Part of a small language model's weights.
Size: 20 layers, MLP 512 SwiGLU.
Each number is 128 + 32 x the weight over its row's rms, rounded and kept within 0 to 255. Layers, rows and columns count from 0. Numbers have three digits each. The size before them is the row's rms in percent of the matrix's.

# layer 17 MLP gate, 512x192, rms 0.157, rows 295-388, columns 0-47
103:146138133141127125176149118092126105129106130125111140130152082104161147123102136172133125071094136129146139118201130139172150153099133136155105
105:101156146096141127137162139149118120127149051073130110138131075138141182099121155110039064170126107134127105019177144143155127096185127139140205
096:141140137113186112176112120174174066172155101149166155110153135121115087079119105107160109139097126180121155179158178147155114157128157152139147
100:118072082141159125154104128215209121137085079109164147192145147082134139133150133134167114186161144112164152169150158106113172085106115116142122
101:221165115140140100151120139150193163158196092114115130116139119106142140097103076149163138136146129076186139154184170081106090139139148145096143
092:095124141088117114071141097126134098123129134110091114142079137118122084070156140101042108161147097090162145141119083116164181111102099140169208
100:144159151133170112076145093170140154096190127156170111116102142162163144165090119158094132088105157079074078095125152080070118114098155139142112
104:090142072122151111190096131165102169097157133115105146106094069130191109157117141107156119133141049132126113133153165060142112074169102132128168
107:147170124127078166141139139131149115104131181151104132166115140101086156184168126115131088153169173130107114119126149101101107089102132144146110
096:186177135123119164149158157193133118101116099106151075123159181089151107137113090145073133180114060108086140127158165112124151059156120073179172
094:134150087205104108124131145123091099189122126076144111118146188094221124101099149116073140095119079166087121161144123117155171097063104092178154
096:122093102084089118170122059130166138097116185111074147132112135166159095167073114149147133080177107173128155177152167093120075087109105053112099
096:105094140109129106129133145106112103168111161132113098123073070119097119186121173095059123120097180141141158080142138054136059114186080155112109
094:100127097076142062120074096184100089128085085133114104121137059149138156142199130104094138098134137110175200134164094055119096130166151165089137
108:158093130126138095158100154187133117165197128090164140150203106062162128119162172134145100133127093113122165140098097170166145125120142101096138
101:156038127194147104108140131145148169152150120118134136153131061141163140142124131175148124121126122114174125065083190078182092143174074141171125
104:122109081168164184109081110111141140120166099134099158147164182112110122067115109099177106174148112132111116125204112089177108131121107097131079
104:084128137149086171095102121102160145143144124108100138137172089092107155114127165187177107189135167160154160089144131127100146138151122098142144
106:125125084137102101156150144114114159138109134156102169092214104069147120127152119075142101150129102105143083135100126129146121167179068109130088
103:110081112111121153111117116170101082149159165121125132098119131108132103139122145099158140085121117136154139185154119153160130125114142092086186
094:134104130156130098144125097097128148120131172165081084135110103101183174196072152119135114136132113106102176135112101119116138133152142141139115
096:133112093101120160123110105047173094153121115127161106077113162093079124147123116137206111167112056094136176121187132166119099138098152174085178
101:083161144052136074123180121113116109084186162079119152192071118098087150095107165066072103131141102100067183098111091154064131137123118120102134
101:126146134140155133095168134110101145134116146168071109145103097134150076168111128132149169125138096068117154114110119150088108127076121142132141
096:146100156106132136153111145147110093149111187139097116143133101060136140136188158202105122094158091103129116107096084093089101141064128152235131
099:108156101083135073091141144130106123109150216151084187072110159102124137203115171110126149132163110107071109119125152166163138129138136126124165
101:140152094138117198163126155106167158130145147114082152124149091164142091115147190107106110131159147112111154140174128163147082138137102121117110
103:082120131091133112151082082167182105079126086119150104086113178099172153126118106142203101147115112185133154194090114163058130116115136107105153
095:142150110114072091082162109135143148111123112183132095125107071103116149082141137235137140101105107134128169116113123139136092174110113085094128
099:202156102094129097151070142140097120125074133106160131125038130143182109124158092122159132099163119071177088049126156127141140111098066082136184
100:100146110112140181145072145146070171070061167124014104092147114126057074145112167124138138137092180135076145125167149156060143109104101114153154
116:221106101105079127143180165065099124091137107127102112115119143139127063144147149124108167116088061128161152080112149178110137144164111116148137
098:099094171163137103132184151141141124114046148161114121135159144140168158159147128132105107094081184128133138203149207148098208079180132114194170
101:142143119164119111156142091163161124095105125148123162184132147168075132091117145183161081163124124105135153147135149142130172134103127103125114
101:103151158113147158178145209162125115147082145093119100123145134106166115103108125126123090128097108154144114104053164124126095122104115121145098
097:106112153059135094146146115104067157100158126129177124109140100199173135129133191119062089076140074123167191103147187145090165090112174147138115
089:145130162118116126091139138149100133143119065136094122144155093088132093126132156165175145152169217131209101147102122140161110178119150158113175
102:111041088200141133140108103146153120169116097104109136137128113119157112149131154115088124126096110108071157131133143170154163114146140098158147
102:176125130110101083153149115170108115165118108126161155117124159096177105111089122084097071160084041116092147124112124115126090088119036154097134
094:134114114113087118129157104142151076159133135146188103103146148115118091067170134111133124122102112149149158080112125191095115144056058156105129
099:106122183118071165159115152144047102150129119151146099185129151118125146171147096144110120074158109121136181128093146136215149194108097138139195
098:110161123125223149217132119174137131122128179089160144157116122080126128125159122102118116088136139162139152134142107102074099208139085072100124
101:128107133185150101151115183137133149114129041081018098157135136138150122152146124111154142154123159104145108151079143117138154184160137121061173
093:151173213116154086102125075149173126192128110135153061144102198139096147156137083119117168132150128176179105110179150095147109096159121165148161
099:154107127124132176105163123115144125124151171140096187123172067103126101109132176067092168162157085121133107173181166167117153156136148155122114
101:113113084161161153140140198183162140124149117177161118125102120080170079130135140121143175109139151137145150177135158152077151102147127057128168
105:159080071073117116151131086092145101174138115139179151079109133120114182104118126165115085159164120098142113173095156097103108108135125039091103
107:158120151114157076117189140153145104110127097134101122099082122080140086131104162123153125111119061214209144123127113134166090146175118129201130
107:130138116123097137089101115170106155088068136094161097143136123142079109155119165108130124128112147127164142157084158146158077167113166109125128
088:089058115093151170153141108171074103107100126117184140105090100094123133171090117129164098190082119127146137111107092124175056068115136157119112
096:124113091122149134102204157137108144156130085154136151127166155114117151138164175190168134108132087109108163123125166042102084152172103181095161
100:097185123083123107140183163157145128131135157135115132162097135101151126087089108136129065124096114170189101141142086140116101156174121110142199
095:145153127139141157107105150122176087122126167173117115064108171090111095143167116118173113095152112132191118055121148184095117111093108144102106
101:115143139108071148192145132145125155132168047132169133068136133112067117095102135151117095162104043064105112107130093159120066135169189110116141
091:135091103139113155162084062182148141098148157112147136137132108125179090165192108109177145112118161142110143143139147098124137133154142077104174
097:122116111129120130150136120122083119120165161113163110071073166179095097094133112162121047124148166116071119137136075162081115174117136155147176
102:154142119167095137096165112093129090138164164156134105114137155186091126175159139139132152129118082156081083164132148118172142148135115119166196
100:100133164166142154137131195145119147195142123129112115143100174143125096114138158146133119177166119135101126090136151052167143176112118140140087
102:122074146141110128128170182184114089075200134134143160181125129102131101166126090184118172092155147120143116159142123106125106142120086080073105
100:100084101171097083120074139138171098112142139116120087140149092168120115108101125095172134091048135117079034152148094207110131157120146092148157
103:156143093163130086099079137149162133068147147122127085114190153114119168149136112091141133130136202182161107091155158144111121153156123174071136
100:114089096145098103142094144102096143105144108135129155065116157102094164177167125132085111157135088162121089169113104111136160119117181136139145
101:171124180161150118180110081100122138105130146172129113130197117135111190136144111117126125100125113075145154153074118130045127100175156163138188
095:076082126178118144112110186147175144100117143133134126121110124136079097139168130093147091065151182103163108134089109109143071067180119169138138
100:141137157157096120096135113133124088114133111120112111143128153096118158143147159148151174167216165164142150159142098160129123109119142146077180
100:167166149100153168162138126153132138072129080146153058145147100075161163098101110067137124116156128085058122095091106180103135107106167084152048
101:076088128175133146169144174166121162179152151173084070110148126185114144066150121192128133127082065131141096164136141118127131103107080115162091
097:189063142104103126138096176059073136109129113128152092144178079096143062097182125120132186090123102163116141167164153143114084165122131145135127
104:118114071147083051089129119095201135165116046164079105177104138115106084089129101130163149125129113159128175084158150100129079177087115123126094
092:075115153131123185152092127132133122176120116117097094161174114152108113150191079103143140104168042070135175082150136105126207116141059119146166
094:141134132083081133140168076101117133065158173098090150173099079101104138139162103124155088148111172170081154117111092100076127140156118115139128
106:122147101107110111179058090184145133112145106136113131158203165135052190094164120086120129120128113136166097083134157171122115142133080157120150
095:135185096124169099090128102177097173162143148143160096153169091132160119127093172165128121167084130098081141123149169088121120122089087060161150
093:150072102205146070102123091159093113114169117125112175088136125127112142153145087154148148143085159125119074120098129147097065117178131096122085
100:171154073083146120137161041092115114100153140195086103125143113131129122150123127173200059139119177071169091162127080106136119158134132127141152
098:134126167081165090147176085117149103171117112077116129124161121076129080125064139154098057128080067131140127153131095093135158127145094144117133
095:119151175156086102171124140146104113125152165098142138152087098150170129131127152090129100101120085136160146195123157169155130118157106090106136
106:132111116172136156146173122064143151188142098205076165186124142086194139187162123134116119119103121137103128121170100119170165135101090073098130
108:120096110131140151171100121189137087081147073112117153130132110155116138082120197144144169191108117149137185141091148121205160100186184103152117
092:120156151118110123178103058160125172115177171103174174120090165171111116078157146106187092119152094082196112095165179133152163144118071103079136
095:147192069091097107148167111085090100131138110122178176058120124168110100141106099115126226121171145114132134127146098203139125135079105130116089
100:122135063152128120095122153147157135190191099106113127139165170139112149098125139142123067111123112130133095151100178175163083107153106149125128
098:120182161110153106151137097088132161168159156116118109132103151094180083165136105158197081164153183124130138115147078125145098188100164112094106
098:076083098104087134119095174101153066158118138124139124080175144113240147098126146151134099126085117097118114193139104166149111112079103117116138
101:112147128105178108162122082148071062118115143180163170121135184099152061126127132135100131068193111054122097108134181109147139145127095144109141
106:103132149148122136173091096123093090107123117130161050096184155137152117129113084116111126114135105194169179105194163123134097149123109105109095
091:119104127124215154159134129197171111094087156113097156108127147120113084097158158191157084132150125115117111152104137122150162142111079075093065
106:158126120134093141139120140136120144150165136120144134082161170123124099139175123088146212154120156111094154158088129169147088119060122132160147
101:166119228115169131105141158137090140118130124112097115113077151137159134128151160108078075171099117133133118135126122104149145132144174124051144
101:147135113122169145092121106162214055148125133074157078097106149117146106061172132183099047140109174112101118104133167138155136105123141150102128
102:194177126151147156153137124140120125115135130116088128141185171091100151124133125138189106084138090121099127116109098117128165039129175190129131
094:120147184136147106139128081163113058091119147122135175166109137111154149134104107065110120146110139106142163134125097141158200113170152117167083
096:174084106156125074154182148071208124085157120118150082107178104152128103154116138118103110148166138118182121125098068071092122094134112151080041
100:120206133180088065062062107152149113122154074122185174129137188127152079127065123150117147099111100132154170111083098108125071102096097139117106
# layer 17 MLP up, 512x192, rms 0.154, rows 295-388, columns 0-47
109:146185165125124122040080169142124141111110117156131107141112097150109141062162147101121082124084145113167138091107115186147095159146105103141090
107:125115125176134203121106130092164075161121167165075098105120088123131136137141160133163171087101120123141128107116091178103146192140080153120158
101:112099086075160154089107116119187124143162126137092165108126142043071128179142154097122173120116143145101116154144099151118091148135124071178136
095:063206097145106133110135137126175083087118112107083163103069156099123108146141147158140126155094117178110099157140211115156142097167070119155097
093:148178096159093065151119114112169112177126132198105097106121176120150095166194067141140092085113152176127124099099140064113105160104118144153158
092:101210129089114134126153160135118076107133083159157142071162079138110141156111102154154149095110116118133109110117088153155170084153158171102131
108:142116095124137143129093141051179123111158114148108133150146135164191177131163190085166116104135120122175077145158101118130134101132121152104120
101:080140122120165106130142123104081158140161127138143153095141138088170063142070040081164076154150116077082176064155135104154104076167113149095127
101:106150113149185151099104082195089141142111158133115144170119113168133172218156178125108139167121116125132145088121165131065143119113076082108129
101:139078138055198085154148098121103194124100110180109130171178114172145083139096107061106068132133131117135163097088138195115110115106145179107118
098:142182141116109110126100190123126175125121151152122201124152162108089132075091136118130111125128059182147069090107136000140089148153128139121107
099:146098086158165114189082143175158098078086122183171115142120129177129102067147196151140097125149150082128128142190173169138102155125157147116159
087:150122214192165136050117152136087121139107122129066126118144078119156143199127123123069173127143111115200134145118135177094158140123161170118081
105:146123092165190135141181135158091179049102178068161071158134094137081144098105107105156154128104147164121124184155146116099178117170146143098078
099:167120073092084108192118148113097139175071208120125096142144137160185077138113135129113081089069136108124166167135165078112183103086161130109073
098:107077109091162127145170161124117129095136155134103159133162057103153152125104156119159121114191134146137141037117127097092089159076155146139065
101:128103159150129158159100140104145082168111117124124118113127180104144083160124100153126132091091118183103107156110188099134130107133105122083107
099:145081127153127164099163124104079126072118105096125142177165113156170113151126128174150175140168082100128122116113179095155139176123130197160167
107:096092052142133118189134119159173168140164139160138108131157174115084087144155180114136109119062172115142129115060129059167135131158116118131122
104:087161111175135108126109132139167147109070159117072175084124136120165073161123071114121140145113151123130118140102132244120106154151141140090096
097:153104125111186088105142126151145133028111173167115130110112119204157159116037156116166136126115132135117118144112111197156131104180137163170110
096:157114133087128155124169176166067132108154115184124160089158126082123135144079115160130179106110150204102183142162110151114162106080163130093103
098:091162133157121140120137156160152163169067103102116092061126109148085116157129081078109173197111134123161108181112218131149088085096117126096100
102:150146098141088196112113110125175093100122133071136133142152117122176046108123092055162198112121093114098097135138127082131119109144182114141158
100:144118160126173087123091151095136085111094156202133148103120086093134134127113066165119173099121149108168165146136055135135140161079113136129121
097:172091134142128122095130170175136042121088174148101155078134160149047079158099109044150144165206107066073116167082161142089118101149124097074125
105:190106152137181124114145133133117095111139132177173142097123121100075090132062077161141183137135127120060195122169143179155140099114125130136056
103:095129140206155171122193109056141201161151138110158183205124138183142168186170110130136117104123071096116147134128128096152135157096177134096181
102:108155109158053125160168128135134157107107121124160107168102107132121121138067139182135201173114074106120137040171103134101153114132120184130171
091:108120076081181106109143148090163150137073096152167139148089139135142119103100176114126133101141130106160110173134120080129069133149133126172099
099:150120127089154161157186131157135146152090138106121148031150135128108098125161127162118129168093181134162158108144111155143088152173156160106101
124:180178130106122101134127144133139155124155087136153142099111073078127122191098153080141154108096102140111138110147118168107149107197101088167083
099:133131125147151163104108141128114089106117191094163149162195128114130158111126044141092099124180086101144113142115120185086141122081121132159199
096:096170143182147108184125098172142154076155121116149115139114138191091125120094165173152170108126142177152131190141159175137112147131115135119172
101:135130151093158115166088075098151114111204154130116108163154106133110191121157059125149129095196027141102159195104146137137122097132100132162096
092:151188115124131146104165121162172119105131105096120093144152120169149127084184111129130090077158090128133151147171192134117141144172107115200139
090:116166180127092111116106122127152143141086101197117133126145160150124209167096093174116167136108120125090153162110107085119138106106118151134155
106:129096090088065098166168141174143196138190204155098200076175188132081161070131111097113104122151098141163182102115138113144131133152100148100111
106:165194133173133156117153098092119115112158126150144109130138161105112103108159158125161144126077117152084188145145130108133100075096189103137103
097:096083111131147150041113088171115127098089132102140080158138133101123127171094059153135087103124085146115139107138095073109154147180163174146085
101:124153109127183093076183094126203149156108109124131090181104145124106139132137124121142092148108173102129109128163143146108151122133098149121147
097:147076154127123113063109104134162098248094178089140036147098115174123169141176111142172139182160186117083139155096144115136095108126188135100137
096:131122123158109160134099167115140106112037183157074125095128164084127186188132125091078087111132105102166166141158134106155084112091059124184147
097:161112141169191116104109097117134114099116138143179133110134178075168128130122166098153132157163145099130111105114098121143038146097100101114170
096:207132138135090093180121164135088087165104118115135120110114147136089151050118110165103135120133154138113097150106107120098113088148076100182124
104:116119087162090095136113106164148103050083128168177126098131100137096119070114105143079111138078135134103155182048168126082082183044126117097165
102:170127083097154111147114098128182124153144083133131149104110141092152076154118171119086098129130126094097140096150162095151136134209101217091109
102:063159149136114116154159093132116116106123101064153153148086139159118155084180133094151083125118128160125147148122090145170128054103129113149056
105:151172174099086139093106076150148121158150126165156146170109137107099109101152149068105125096157078147163125123133112157166109166172101098086099
096:175133148102159116094134118148157140124103196110105200077125150120078137169183171150103113128153140137144125208092142091049094061121109115110106
102:077165173091124086168088090103122161197058100152111109088135150178135174145192113070122179139165154098129154156146117157107083133144101086151087
105:085115160074114104082153171167159095116166150132073142097124116182126149081095101163131139161140136111169152100162135100107121141134099126194124
093:121122111093168155135140153127162143120127115102122047238133128105141204126098132146151058127105170106079148138119168099113144125112112152107175
098:089138097100099099181124062093151112146146179156201174121104130144113119129157113145097180134150087146105154160124114076151071106127125092117170
090:163146152077139157125098107173122067130111175125043128052041124103114150163064088091191135052189122140154137163135152085116111110158113117203149
102:157101098119089153157086160149115143138110127106138136118177103130088155124164096118148100120179134043159175188103114154160180174130095157150088
111:157149106120183197094170185114120115174104068130138117139117117136211186123186091129140070151185115114145129181080137168141148147121112115072112
097:117093137061115057128096109134081115128087167140087081184171133129141114151129138146089206048133164164122132133105160143102147142115206078142172
107:165055119141191176209120146097142092116147118149169145168107102113132107100116155158155121123127115109075112139152085129073201188115174161116143
097:153121131225104136154098135092120143133146147158125122135075167080122126087183094166126095129083157128207105083135075089227137159086171145138147
100:140103160165146102085124141098161108101138164102106121133125136198157073156136161076129170148124138131084160098120148156146084057131116168129135
095:127105153157131132206174151128176076131146101140099072142129139113117102116097098207082136112126108126131118116137107100104173098157106128157141
105:111141218126093086149128131132170105128116098154107121134080117141157115129089117100115139109147100169079108124124139130161163058175105150112162
096:080087152175088177170152121081135140082123143145110140103152114147126057153118088128151177121066167183117149100171103093098052112162139104103133
102:124141194108111196147132169136105170124146178089151099146190167127192160147119150182103166102093115081134082147150074140138147149171140079158138
104:199142064140105156164112129128120146126126031173092147133136131128096137077157069103192097085122143155157165130104167156115125125136131099070221
104:124103124105174124162098158077147127134149092090130172131169132139077153067172164144178144154087124175131209132093130127134073171145145157166113
097:103145093166147130114182179090164128117142098111145137178133061193068122166123189166181086129178139097156125138128124130167117119124188166159155
099:115146102175169060139115105157117082109132136099111150142190135113143100097133066100198118119088188119118151113105095152098084176176084093120224
084:143127102097183173104104089083093102162107176159162126143132084139108115140130113073145165134171161121151142185114106115142079130176149118119172
093:189094112147174122164117126076098126124150134170120109148123153103150163195180141118132142062155149130114169119076180150112145141153134115223105
107:132065119192155107123167116116176137145127117183163098108139169141129099099124137096096068162067083127097160121113132172142150137082088178064126
102:127161113127155076146152116117126162166163115164149181100156108119207101135137137084105151094085172136134128169160188113175162120111133138171146
092:100111127159114134152164147076152119095154130163129182125098081084127122139134148139155140125092097060074109097183119106148160143125131104112107
099:098133113116137205118183138166145163121137139160115103174143114165134152127126127117137118163065129115161195090163093147183129135112141082082142
096:147146136143105058140113111092182176096166097151102149116125158151107165116100155059109137094122128091110143133153144130144117157125144105057109
098:093083112160100158146182194176126176102112134089110102117092141101121172147071198108168149123117147108117103169085140128165139106159127154111107
101:167164109148116118154171103159116094138202179092179125126134134132121109147091129151124126097089093148155054106133143150157126123166121134141142
109:087153070116148121137140199137205102090106192183193103156118099102144099161142180154106121106096134172153104118117100220095104135119137154092106
092:101155179147113151089140094107139118152098166116148119180124091106130185140019142133163115128192164139088175113067085156093119092085110124119160
089:079150157128115194108143200139085141106102135128187135107138148113186118181157137158153164133167130134203117134148108095129209137108165139169062
094:146076126110134069137171153116085151117149079107149118114144105157123155118123132171160114092132188069063148128097121139154114139105139152135097
106:135115134138125182146129137125124156179075145119108151118164106082114157179148141151119132075176104144127080083080119152121129121150127063117155
101:142112199134139099180118159113152075127191136077147100073068136134184152116142167161189098126068109133102123166123159157102151133151132127152133
093:141152107148154100118134155143186138079108140134153125101134136145126123085094190123051149056153116122136165116147156099090103172118083147127106
104:108075165027106165120116144142131071154166162194158113181128090166091095117098118118167137117128142099114166067086139103116157195161162150133155
098:142145154137076103128141063113138151137182131177071157070052182165111134149091109110121171069132083080194075107143195124151115077136114148171052
102:142070089122093111167164137058101108200112086115063100137110117124136120151088101125135098156164144147119145135130133150101117124101169071072130
100:132104159080095100185147150208155123128056141114112170131151095103138095136142120138152090156149078128147100131117123115140163139139165151125164
098:144138197153164152203090134129094189119143135178089157150178156092149155141175131128120121128141094171195105095086126096026145197174117111152156
099:098151095145165129100089145162174121124139136142090132132114115153116102166095134194137179150132134122134113156178152128097156118117200101181165
096:130100178098141124123131120114091179153157139220099128103130084113172113095118105156083159124117109106081113183111143084173129143122106168120151
094:092187103192125123110133095125159089040115113120131115167094155131117129133175174147116110103097100096193143195084143133113037160133149155107109
102:124178106087075141106096104096147112161103153178122126108101124182146127181142131149150113127080134105065179086160143173153142127120090078147148
# layer 17 MLP down (transposed), 512x192, rms 0.157, rows 295-388, columns 0-47
108:152154109083112149084125094103144143136133145167078187152136109140112140191094122187126132144116114045109127139138098079151181147158123136107159
104:143197114152086142097209156101159111133139181079142157111159096131127092098126077159095110079149170063128064152126139145168150080127084118127113
106:120167166089146086149079099138149107213130099157121137101114082114139113149123144187142093141122144146080139138126105101112122183106171120202142
102:126120138108102148139137123193110063144150150150068154121224053121099120149161131102148179076115148151154112120157117167057120153107142137129143
097:047148058145138105156181191135146158111133197137124148154141153154131151134183082127140066126168142125157152101186123100117119126180083101092120
094:071133101109098146116112145199151131094144114104141167071163104108087089144112098048154100126116103116129155162085119174127142130182137158176112
107:159107158142085085123079150142132102178118133168080120135128087119119184100153111184152152126140110164154159156094102166103102079094125157081118
100:125118120109098144188161083089126174131110141211146191139134125186107151155144099147202132109141150079140144151137195126167124129132133100116193
097:091149194110176121153112129086132107127116119146112179139119087097111131134153135169127172166107119095133148139164132148089127139088125176118128
105:148193127175163202108126138077158136150162142140156176179134060147152113107124126151079111072114091034077150154187103146095127105122183109105091
097:080167111141184126043184120127120108071193088135094126151195085160138110121071094107138039118144065147088139103111143102142167126190163167087106
095:132141116090142122128090103136133144124115157170179121074149147086095116147122081117134111093133122175120151129131096173101128111102158188164193
095:107137147109139139122101169130082131076138155131137083110114129128164126132153145081082089110088112116155140098138147130101111102104125137126044
097:168175144119100081146144088107110124155096208085066156089160130108105120081100189167159130125107157120181092093123069152098147089149193144143156
104:134194178141100128116123105111094161096177133122093105125139111115149117126098116076120104132159137094136068123139156164127110178121160105101129
099:078112126168163114125119151149125125141105125108093125149126154185146190145093098143084184114134097125152133141120104131164169167123156165073110
103:130064169172084129158184087089166133151143146057137105123092134155120074114142156150180122142134105169093148179113136122092210083092123144125149
102:150118131150137125060146137117154059134111157203159120110073152097156092138083166158069129147074139165123151095122065178156103108120127132108165
103:159164099100193105150113121132103159138117120139107204117124106176125091159122154071172168099165081189107107147100166110081060099116097063203107
103:168084077134123159094122112131115119120115102136140175089088140124077112164155090168112140141065110112110128117144132047105127173120093140155098
095:109111116154107149111148122166150117149130120086096255146140180126138089095143121159173150127091134146130095131083123171094112120071122101131140
097:072117140126132146137084166141138180135111171153202148118182145165078116142146177094190197113121139104154141149105159112130167120145132144129112
108:093136094103098154147164114136161080153121131097141092099101120120125128043108083104127115092129162164142109111141163000092141149128137144173108
101:129136172121157148128142143165116142173093136139104138096180139110127146129159211192131140109145148172042124116091153133134137153163113096046156
102:124163101106176102101116120194179102173065108131083150125202108158128161143061115196145092144154145128149107066157098102099135142146121136082120
096:119187156056111136130119099115189137127136041076145091184120140178143155124098156097118181127095163172100189112156138093130153140185157184110163
106:138080123126161159130135113130113107151182091053126095117108125076067062140096089144135088137145145078152163185182077170114074149140195156092145
102:111092086116140111111134130090113088080089133153166144063157104151092083115117104160068176165174119093167151124101150162188131121097056086168030
096:149073114134160074117030115128168122103086150115117123102145128113133155157171102105180141077106114043024101089116161144145095150121177103131136
113:205098107130137159122120109134053099128175158096135164119136114102148129129133057143155112115134192123172138001122161139142190123107159115133140
101:118100122115134144108128109152136117124116198162162143134099067125122114123100120083123159135156095080126173164161101155178150108192135119139170
092:103115124139104122059090153200184062121136126049108147160140133108150156081080072130152070102127167118100129192137152071199092146098177173162129
105:083151080081084157150167114123143197163133098157137111133143130128144177074143155159124138078075084128122162091163084081163119095127131103132135
099:123166157160188178136123134140090161117121105143064172107110131104091065204173183160108124076071129181175095110088119116214099058112121103153110
097:147157054144096100063091074193160138105090103164099108187122151113146178165106130131125171088090113077147145093125090173056174114145150135129093
091:108153151075131162141091142091123111177148085122131118077174165137100195154136110096148120176143148095139074168096136131119119178155119095141206
095:128070126055125174121097090103125159075131166137139125079160095153101092133126120157092161060160094113177127126183157107127112159095176123164105
102:124059101128100122158100138151096170184178071130174123051136164070102144118099192124150144135137138149092071171187080133139151103143083115145121
103:176176107071144119142107130094124102148137116158138060103159119163054091123101116099071078088127087163078116186151130165151072113111160117128106
096:091143115176144175127168086132080118122135096125095133110140098153113117119127149146151091131079042146129101130135131113148129181110143071121130
104:134090061171113095130147100190110176168145155084045113158174134105130121144115128186078192114145140144068088142158114138089159094087113137137179
097:089136134116128121162127097174138113088165121088183140149132116135132190122092172137145136162094155105108125131127074116165084141133124114107155
105:124115117132173072148067132136098140112150094101109093156127155163144084177137188165106176094174061146174106110136107114132166139076115118101102
100:079166152143058061155149135156192126152125096151137100108107160115165101158086121157123160133086125126161143106137154129119158106068152150121102
104:134124177101153223145137068057150123139122132171106175156128105145158182167135169124101139136147088159120126152063162125117155202162130163077163
099:167117099170184110093141133192159121129093118119139149082061105118154147063121101124143068146126098129080107140152137137069119083147139160136116
104:105085147167131099117116067112117108113150152053149137155124130158153120148110115126210195129143123129167114089175082125153132178098144082108119
098:155123101110094097159148054152165172092180143148132122120138135112093127140144104165071100103112148208135163121159114182116140088126115130172153
104:128153149192140150159186116083168145138065154152155110089101141116136137145137135128161125160037143090145156150139147138093132132140152118111105
092:079146094133151165100165119095145099137134131090106135105097137144135122164130130114136110142085145160164154205075077094089088118154114138147090
097:156100060177108083096105126092115105101133152055173172142124109198139158165126125143138165127165193103141137129052100100058168113143127112116164
102:130151147089128130159070107095158153146207114139080099132151120103135102101130165215121118100146169107139161149091122119135140131096079101116159
098:104091106079156000144097182159083149110154182083130136110099133095086111156103082116119106139149149115093123158133111106156079140101140120182145
103:147107154133097136149146178115109098149137123105088151102140071147168131159133104120123098099135073103138171156108129155109099162119173140119145
098:141179198120087046105163215110143147096140088149116163124151157135167140142132118131104149125090112137128171095175114108092109124148133099154095
102:104084094081096101126181133181154115125115165186070165156101152100129175144125054079159135125118194147096162160176150093161184129148139156140070
106:065129118165123130101179143081151109112161186146129124065152129182130113183080151054158083113086093113119128165124132114189110168115103164139128
095:142135133107130033128132127143200178162150130176127071112094117117095176094115143120110126096150141127164203119167113143110154109114087128154230
103:109109121145122176096130151143159110198116121151110095159139120134126157166150117136084108125142099161149112140115128098121177135125130121098113
097:121127133147147116155137144094107142110151099118077171135093093143178129143102071097146117114104155144096096163201073165105113088118141097106072
100:128115114115134174135104144124172078093154109085126132171125096128106117079086128167123151130096184136145111106159107097149076092135112114131137
099:130123112117117043124129122127144094090105140104147141091124186127110120176100035090045152175157176191178157120101074114163097131100152085073126
099:131091191140128146154103138147115143171094134093173099156152185094139138089167116104151080121124119144117123104125174161153095098139173131130105
094:087099150150141107146183138135103136132133164089118116114109115081170155151134110138118116113194103080157113114115107092144136131147084111115097
104:131160117139093162111142080138128121182084132168122132144165096141130063113057081117105099160148085126155135179153070100135136138127139172111080
100:089121121105082162147122173160080136148138149181170125098104129110111088102106118119158193185098093110127187165129146108136102157142151068206169
102:188227126123147159158123148192108123148096148141142163143128145075157170210131132108141120137090121168111143181112133136103114143148143078137076
094:137123069142161143113097134149122125149127096144076137159129096150111091152093107157097095177115185160140080167191168141086134090084113179176141
106:096113126164115046172148115130062120078133152116160124114120137130155113103136130156131137144108072133172073113100145119146088146153129114145086
104:136085129146079086100130124133149150093127104084143149061052179113151176119074152159140076135049099138116117131115158101085098164132103104161106
096:188139119126147157130166099087086079117152098207131135195152146107108140126137120075162112130144123121116134056146116071178150096136123159172198
096:131129150140081136106115082102153080117137174158139152127140091118099077136131102106138120110157101137069099131143124164153081115117126171142143
107:177138099166126148177141109141068114150133148146104136109112100091135156173128087125169132104124110130091098105132112136162097134161114137156147
096:160104062159133149162088079145122124118110119163122089071089132122090103124095170120083103081072139173135136168133128112162179214195095150093108
101:111153108133158165092094137105126187100172150152081136155194173096119108111146116159150119126096077208112163124131180124125101149114103142160101
095:155113112137116113097127119126127167084140155159135117123125124214179123110130168147134091092161122149173110122117126137122183182160144147152092
100:156107137141098079109190090075093077133158139047128085155099088156121179120169109139121119134065180215140122158131164105133112157132153186119178
100:111096113063109144069137081166116176173157109162172168080182102088142099084139145135094119164117109149140160055123178088133085137156152121110149
106:097154176094121114125142185199114101124111148157136095083131141180116122150088138121100155151139165069131171133110143093118122171158130123121109
090:086084127109105109132123147156117167115118152091176134122128161123096124055140192178096145178136063173091120088153120126103125094140143099109145
092:146153118154116153199141118097143116112109083160138142157161099116137138124120127134106205093115122131163125075183097141147142104087146175068146
101:162115142131056085084101109134051208173136120142156110183162158125098144126115110159184127109107100078150133140091122146174185179184108116167118
101:183194145095147146134080149096096140111126078153164136113101093113156120150146195148133151132111118107137103147170137195126156146115143138092124
103:101150104130106132156099156097109038115136142101100135056136168168104121111147239134144112133134132124122131144085108179083122098075142144128108
097:170145136108077158121097180157166162150115132134144121110202111141154127108101110184142154127088093147155134151116084152073069193138118098184072
099:166165147120162100077082123104082162094176114125100120097131149155169113047152138105164102125103064190113074173136133151121108084135113148109137
103:162131128140152120163113141080114119105130112139132143094145133108151094139148144172080148137097135086167185075125222103161139101134150149192092
095:125130159126167138124139120079189131137166145145123136116143153086155162187079093120120119095138168102121144150175170117120120215118086064117088
099:128078142149126137088105089128117134132116169091149113098146124140104120149128163118096103108175068154126130163063116127128076166111070125201088
100:136061140085095141123107174191113232134111147137187098154152122187104143088114163118129131064119120168082132153153114143101073117167159113184120
097:113102121139142143185132150154088186147154129167098138112094144163102153063098101140108086137142142120104152128159169126135149094139115117125151
096:162203083158116169145072133143118155131143166145144083142118127160157123084092148131064201182133154150161093081144109107118130133118202100138104
098:168111205144162141147138094115074164128140124139138100159119110133068107157127189170108132133164086162147067088121158165114165113110115056099153
100:179161158152083094129102106126115111108146108080092148108133083087115139114096124114111093094116089128123079106136150110124139173138156153165155